Each number is 200 + 30 x the weight over the matrix's rms, rounded and kept within 0 to 999. Layers, rows and columns count from 0.

# down: layer 5 MLP down (transposed), 640x160, rms 0.0468, rows 184-203, columns 0-79
# up: layer 5 MLP up, 640x160, rms 0.191, rows 185-204, columns 0-79
down184,184,229,164,186,233,187,202,163,258,213,186,258,166,212,185,187,184,144,181,253,209,263,194,188,149,166,212,189,129,181,197,232,209,259,177,205,221,191,155,226,173,194,151,213,225,208,180,211,203,170,223,205,163,213,187,126,222,189,182,192,267,246,210,220,218,205,162,213,173,267,207,203,219,194,173,187,181,199,227,212
up185,160,191,211,181,161,160,176,190,177,206,252,250,241,269,178,220,215,192,182,192,240,208,201,167,220,164,160,198,163,252,186,211,133,201,170,187,185,213,242,183,204,205,210,159,222,208,205,198,191,238,250,183,187,241,224,257,197,213,184,219,221,215,159,221,239,169,189,215,230,240,258,218,170,259,201,190,210,182,205,171
down185,205,181,204,204,198,238,194,258,170,191,180,135,193,154,215,222,206,230,237,179,255,188,209,211,183,248,198,227,176,201,175,159,206,201,162,215,197,175,232,221,228,207,181,243,192,194,152,214,182,183,157,163,203,196,192,204,202,223,233,168,181,177,203,148,214,207,186,183,177,169,169,199,207,132,234,207,186,160,218,195
up186,207,200,223,185,157,171,212,248,229,195,172,218,224,242,210,232,233,216,208,209,197,163,182,194,249,243,191,148,174,253,241,262,178,203,194,182,225,155,207,168,177,223,190,202,199,216,231,195,229,166,240,181,190,298,224,211,204,211,224,163,231,220,222,225,188,241,166,181,165,258,233,232,166,163,211,146,201,172,166,209
down186,196,204,234,171,238,244,171,203,214,178,233,160,180,189,219,202,180,183,180,230,167,159,219,183,203,195,205,241,214,131,234,146,187,179,220,209,216,223,178,172,200,160,253,186,213,248,169,137,187,183,193,178,215,175,149,193,127,190,185,205,236,191,192,109,139,190,213,191,205,163,251,204,190,261,194,184,218,201,222,212
up187,182,243,183,237,231,172,170,197,227,181,164,214,255,108,248,183,232,248,207,230,163,180,190,179,216,207,171,171,203,163,214,201,187,202,166,189,202,229,213,192,246,222,172,223,206,200,231,189,203,151,175,186,171,184,145,237,222,183,236,247,224,208,172,213,183,207,234,198,186,243,235,197,196,226,132,171,149,188,172,151
down187,220,211,214,207,209,276,186,223,198,240,228,179,207,207,164,149,151,163,214,163,175,188,182,228,178,227,214,216,212,188,220,180,250,177,185,202,211,253,225,227,190,224,261,165,163,249,226,174,249,168,214,174,211,192,214,197,218,146,167,209,181,217,216,162,171,184,191,218,179,196,232,193,192,164,184,211,183,181,176,178
up188,252,176,197,203,219,210,211,133,194,210,177,218,186,208,289,204,168,187,254,209,185,212,219,197,217,183,190,236,188,250,250,199,272,170,229,237,175,273,217,229,187,217,224,167,159,158,251,206,184,235,154,211,253,189,228,215,149,236,223,233,172,210,230,146,162,215,178,196,242,285,183,179,181,252,195,166,208,169,215,191
down188,201,202,173,167,187,212,230,115,221,188,187,229,143,189,194,227,155,186,253,164,203,201,141,187,199,232,208,187,200,180,199,201,175,156,204,199,199,200,227,259,203,187,241,212,224,216,208,214,224,224,184,239,165,251,279,195,193,229,183,225,256,198,140,260,216,169,222,233,200,212,242,223,190,250,189,225,229,201,182,174
up189,214,197,196,155,262,164,161,212,203,191,239,202,218,195,225,232,202,226,227,188,166,214,183,197,221,181,224,250,169,250,210,233,203,196,193,190,168,198,156,185,185,231,196,236,182,234,235,236,197,229,185,244,213,155,235,179,191,232,145,192,239,251,227,175,187,182,201,214,230,191,179,249,211,247,209,222,228,174,198,159
down189,164,160,186,210,182,175,195,214,177,213,183,175,188,133,130,172,183,185,222,212,193,175,220,212,218,207,148,222,204,172,232,166,264,153,185,187,182,196,170,243,236,177,197,177,185,194,204,185,166,185,157,184,190,221,210,212,271,171,243,230,197,220,219,235,209,212,224,196,233,212,272,261,198,231,186,224,218,250,211,168
up190,205,219,196,191,231,188,213,180,210,206,195,198,243,194,216,164,238,166,207,165,213,236,185,184,219,203,220,158,175,182,195,138,225,186,210,203,178,231,174,196,135,207,211,174,254,173,207,161,174,213,219,130,157,224,245,196,154,203,206,216,236,172,210,163,222,138,196,201,209,258,216,207,200,204,206,181,233,210,173,228
down190,236,253,206,199,233,192,213,230,176,160,179,214,200,232,217,232,189,203,210,269,166,171,233,179,222,111,278,191,214,207,202,209,154,206,228,223,176,268,193,248,250,167,218,208,209,193,205,168,221,148,196,195,226,239,226,229,186,185,184,256,152,179,179,187,227,237,170,203,207,176,168,231,180,216,183,231,260,203,209,229
up191,172,202,207,211,246,179,224,193,223,164,280,180,237,203,196,200,222,242,144,204,250,214,168,250,153,240,255,191,224,252,178,214,202,194,259,173,176,263,253,101,196,229,244,172,252,207,272,179,193,216,213,225,165,201,179,160,171,182,229,205,158,173,234,197,228,189,190,173,234,203,168,183,175,168,228,207,195,148,235,211
down191,163,152,191,130,195,239,222,210,259,221,200,213,231,236,119,179,146,206,186,177,205,204,131,222,218,280,209,254,163,160,223,193,188,218,147,105,237,219,160,218,170,158,205,242,214,234,202,214,195,191,182,181,245,173,180,213,213,227,145,222,196,152,181,180,237,201,217,171,191,202,191,181,204,172,227,244,161,187,209,223
up192,163,150,235,217,161,199,145,207,151,183,184,229,199,195,238,204,171,181,181,215,146,155,151,202,189,227,226,233,196,245,198,214,263,213,177,233,226,215,214,162,214,151,205,244,180,164,184,209,197,162,214,238,239,176,203,162,239,237,209,126,202,249,224,175,170,217,225,221,208,218,170,191,187,194,209,220,219,232,167,172
down192,147,182,266,211,222,186,178,194,235,196,256,240,193,199,185,248,227,192,252,190,202,194,180,204,222,253,239,169,153,226,286,203,209,192,231,220,163,214,211,217,215,216,210,230,227,215,272,200,246,207,222,195,160,197,220,267,220,188,192,195,211,117,187,221,180,179,243,205,180,163,219,159,199,182,170,226,202,192,211,220
up193,176,221,206,191,246,147,235,205,207,178,181,217,194,154,232,212,174,203,205,212,173,264,167,207,186,269,219,191,244,206,171,206,220,230,187,252,212,173,213,189,228,207,211,237,161,159,217,200,190,175,219,238,192,200,238,163,183,212,254,199,190,183,188,192,194,223,239,227,174,205,170,238,151,228,208,225,187,223,182,251
down193,182,206,188,232,168,196,187,176,194,251,218,229,192,178,217,186,240,218,217,203,200,184,192,196,240,182,218,187,200,201,198,220,172,240,198,154,203,180,179,263,173,187,219,219,162,212,186,187,182,219,123,228,220,180,221,216,214,227,209,185,196,210,191,218,173,226,209,139,195,234,200,243,230,244,207,224,250,220,153,197
up194,175,164,226,227,215,213,170,205,235,236,150,196,182,286,232,206,202,177,115,231,202,135,212,187,155,215,216,190,241,202,161,232,219,229,240,196,180,243,218,173,170,191,264,234,149,199,186,203,169,204,211,177,189,185,183,186,210,211,221,245,195,230,224,168,218,202,228,211,126,184,201,194,201,192,241,220,177,232,182,233
down194,186,258,221,185,201,160,187,229,149,163,184,169,226,208,218,199,225,197,232,268,197,218,206,202,183,130,250,217,235,260,188,143,140,182,193,228,215,161,221,162,196,193,239,166,173,216,188,197,181,191,214,195,245,173,192,212,221,202,205,213,212,146,137,183,184,196,252,251,187,176,197,221,204,237,165,175,251,161,196,202
up195,187,212,154,211,226,250,232,192,168,124,183,175,172,233,158,223,234,197,171,214,177,193,191,151,272,207,171,192,194,143,217,192,192,233,230,204,198,259,251,203,240,168,196,186,189,251,209,191,192,162,207,252,260,170,209,193,236,211,183,227,202,167,162,206,194,208,165,218,236,188,239,230,226,203,222,152,197,185,253,163
down195,231,172,204,201,254,208,204,157,168,214,231,225,283,150,216,134,139,151,185,186,284,162,186,233,182,216,189,212,212,271,174,203,217,131,138,209,199,228,213,236,237,231,284,222,149,200,207,198,142,189,237,203,189,197,256,227,203,162,173,193,187,223,237,202,194,186,219,226,206,224,208,154,226,210,206,201,170,219,195,198
up196,183,183,172,163,192,195,228,213,193,202,221,235,125,233,171,216,212,231,191,178,240,204,141,192,206,208,261,229,206,206,180,217,225,240,247,175,195,205,251,183,212,179,139,224,169,239,199,146,152,203,248,209,211,236,222,218,187,194,184,161,211,194,218,166,234,256,269,274,211,196,184,209,216,190,181,193,223,242,155,222
down196,190,189,217,154,223,172,202,208,255,177,154,162,203,236,238,193,154,253,267,197,150,185,177,226,264,212,187,205,196,234,179,250,157,191,195,207,192,191,191,208,219,170,227,103,210,221,179,214,224,251,242,240,191,238,219,153,212,222,172,190,240,159,114,172,200,143,240,214,213,196,148,248,165,182,242,164,201,141,166,205
up197,202,169,219,175,174,228,190,226,202,199,212,202,226,213,196,169,192,222,229,215,180,234,232,278,214,219,185,162,164,153,218,178,165,192,197,215,212,239,204,217,213,196,166,208,213,197,188,225,199,178,185,173,220,192,173,192,185,191,200,198,132,164,205,200,180,209,175,199,193,254,240,216,197,218,193,205,229,185,210,188
down197,184,167,190,212,221,174,213,178,202,230,232,233,181,217,179,217,193,187,168,158,237,206,194,158,204,183,154,242,172,182,191,196,222,178,166,208,192,220,153,175,241,209,193,198,205,185,223,188,230,190,232,131,193,144,231,233,173,258,202,210,236,202,208,173,187,214,250,189,230,189,145,197,193,174,186,163,204,198,217,221
up198,286,170,197,186,236,184,192,248,214,195,166,164,108,200,228,254,184,225,188,177,221,156,210,130,179,206,287,192,166,147,205,225,243,199,200,199,201,255,218,258,185,202,193,189,178,218,266,209,214,134,184,239,238,250,219,190,207,245,216,268,172,173,204,225,229,171,226,214,189,188,199,240,205,218,214,215,259,211,136,245
down198,228,240,197,142,276,124,144,205,207,210,170,205,125,194,229,230,224,205,173,213,186,154,148,177,147,209,220,196,204,219,187,190,182,252,171,182,190,169,208,189,157,229,180,162,224,170,245,202,142,156,238,227,196,161,214,244,209,150,212,200,132,218,229,187,205,217,211,183,192,194,241,237,174,222,217,222,175,170,171,195
up199,199,228,289,194,193,194,190,210,245,180,170,197,205,229,191,228,180,231,212,205,180,233,163,196,235,180,213,194,196,158,222,196,229,163,234,195,231,279,216,246,189,235,220,221,186,147,187,192,193,193,141,185,224,204,178,188,202,230,217,236,268,197,197,109,127,185,180,238,176,213,206,187,170,209,175,180,206,186,152,202
down199,182,244,210,165,187,163,220,219,188,196,228,239,173,188,169,163,198,102,173,220,210,173,139,188,254,205,223,200,225,261,120,174,214,255,172,210,182,174,214,222,151,157,194,160,214,210,183,220,229,230,228,151,223,208,177,232,235,224,208,234,179,175,174,188,225,192,171,160,222,213,224,228,278,170,228,169,232,222,249,225
up200,207,208,192,197,229,202,164,222,236,220,178,222,251,191,197,183,199,146,223,225,230,265,234,205,214,191,201,209,182,256,179,145,173,196,191,197,213,219,220,162,238,266,232,178,215,148,186,209,197,221,213,169,238,227,212,223,192,234,248,212,203,233,232,256,199,222,189,248,229,180,202,208,186,181,235,211,203,239,180,186
down200,193,212,214,190,189,165,227,194,171,257,208,209,142,223,187,221,198,177,224,241,193,149,182,184,208,202,198,164,169,161,230,213,262,249,208,179,196,199,234,206,140,159,138,248,222,266,189,210,238,192,173,205,219,196,201,208,200,215,197,164,217,166,180,182,172,257,178,195,222,201,153,172,240,203,217,189,173,179,263,176
up201,191,142,206,212,223,193,193,220,202,221,199,215,180,203,241,175,219,217,197,219,226,219,147,212,233,210,155,212,245,221,160,168,197,209,169,168,215,207,211,247,225,225,179,156,156,180,263,148,186,236,211,220,222,231,242,157,207,213,189,193,175,168,246,235,159,227,200,201,235,205,209,210,210,184,202,257,213,216,180,240
down201,136,175,203,189,247,191,202,199,179,186,142,176,198,214,177,213,167,142,186,214,177,203,195,158,243,177,241,209,154,214,255,228,208,217,214,216,225,184,190,168,182,173,184,215,177,199,162,224,225,178,187,204,220,242,175,162,245,208,180,185,203,213,139,202,257,127,163,230,159,195,145,173,198,236,236,137,160,219,246,229
up202,127,234,192,213,226,155,178,229,159,208,216,180,223,158,164,176,214,205,183,188,168,179,182,197,207,226,236,185,154,216,238,193,190,154,211,181,183,251,137,168,197,306,209,244,203,232,229,208,224,229,202,200,146,227,204,248,239,201,200,269,202,201,257,188,200,254,184,190,248,155,190,223,209,164,241,248,215,164,250,178
down202,164,206,225,206,239,181,246,213,213,217,231,160,169,181,237,216,211,180,206,222,236,246,219,216,207,189,194,177,228,143,197,184,188,173,223,188,163,249,165,230,204,181,247,214,233,231,144,201,216,211,186,168,164,213,180,300,197,163,217,130,184,186,221,157,200,198,233,247,221,187,182,207,212,203,148,174,204,159,225,190
up203,211,172,142,237,262,196,182,203,194,182,164,231,189,232,259,243,243,172,185,189,210,249,222,146,147,204,216,214,209,180,179,241,211,233,163,194,268,214,225,269,174,186,224,219,208,237,257,189,235,196,159,165,159,158,169,183,229,178,218,190,222,142,265,193,182,232,191,175,151,169,184,186,178,214,224,153,261,166,200,218
down203,206,184,237,182,245,206,181,207,214,226,205,161,152,151,267,169,209,195,217,259,150,229,276,174,154,173,218,192,247,225,153,165,236,192,166,242,221,170,191,182,207,189,212,197,228,213,221,236,214,216,183,196,177,242,240,211,172,273,202,166,196,157,187,165,141,193,213,198,110,181,209,106,220,178,163,198,212,156,176,154
up204,148,187,212,213,204,228,196,181,207,255,191,242,244,185,241,188,197,246,233,198,208,199,197,188,228,255,232,182,205,195,168,196,196,214,231,236,233,194,182,212,169,225,205,240,187,255,235,210,209,170,152,218,231,205,187,208,212,239,219,176,195,197,248,251,258,177,193,230,143,208,228,240,218,237,229,119,175,197,159,179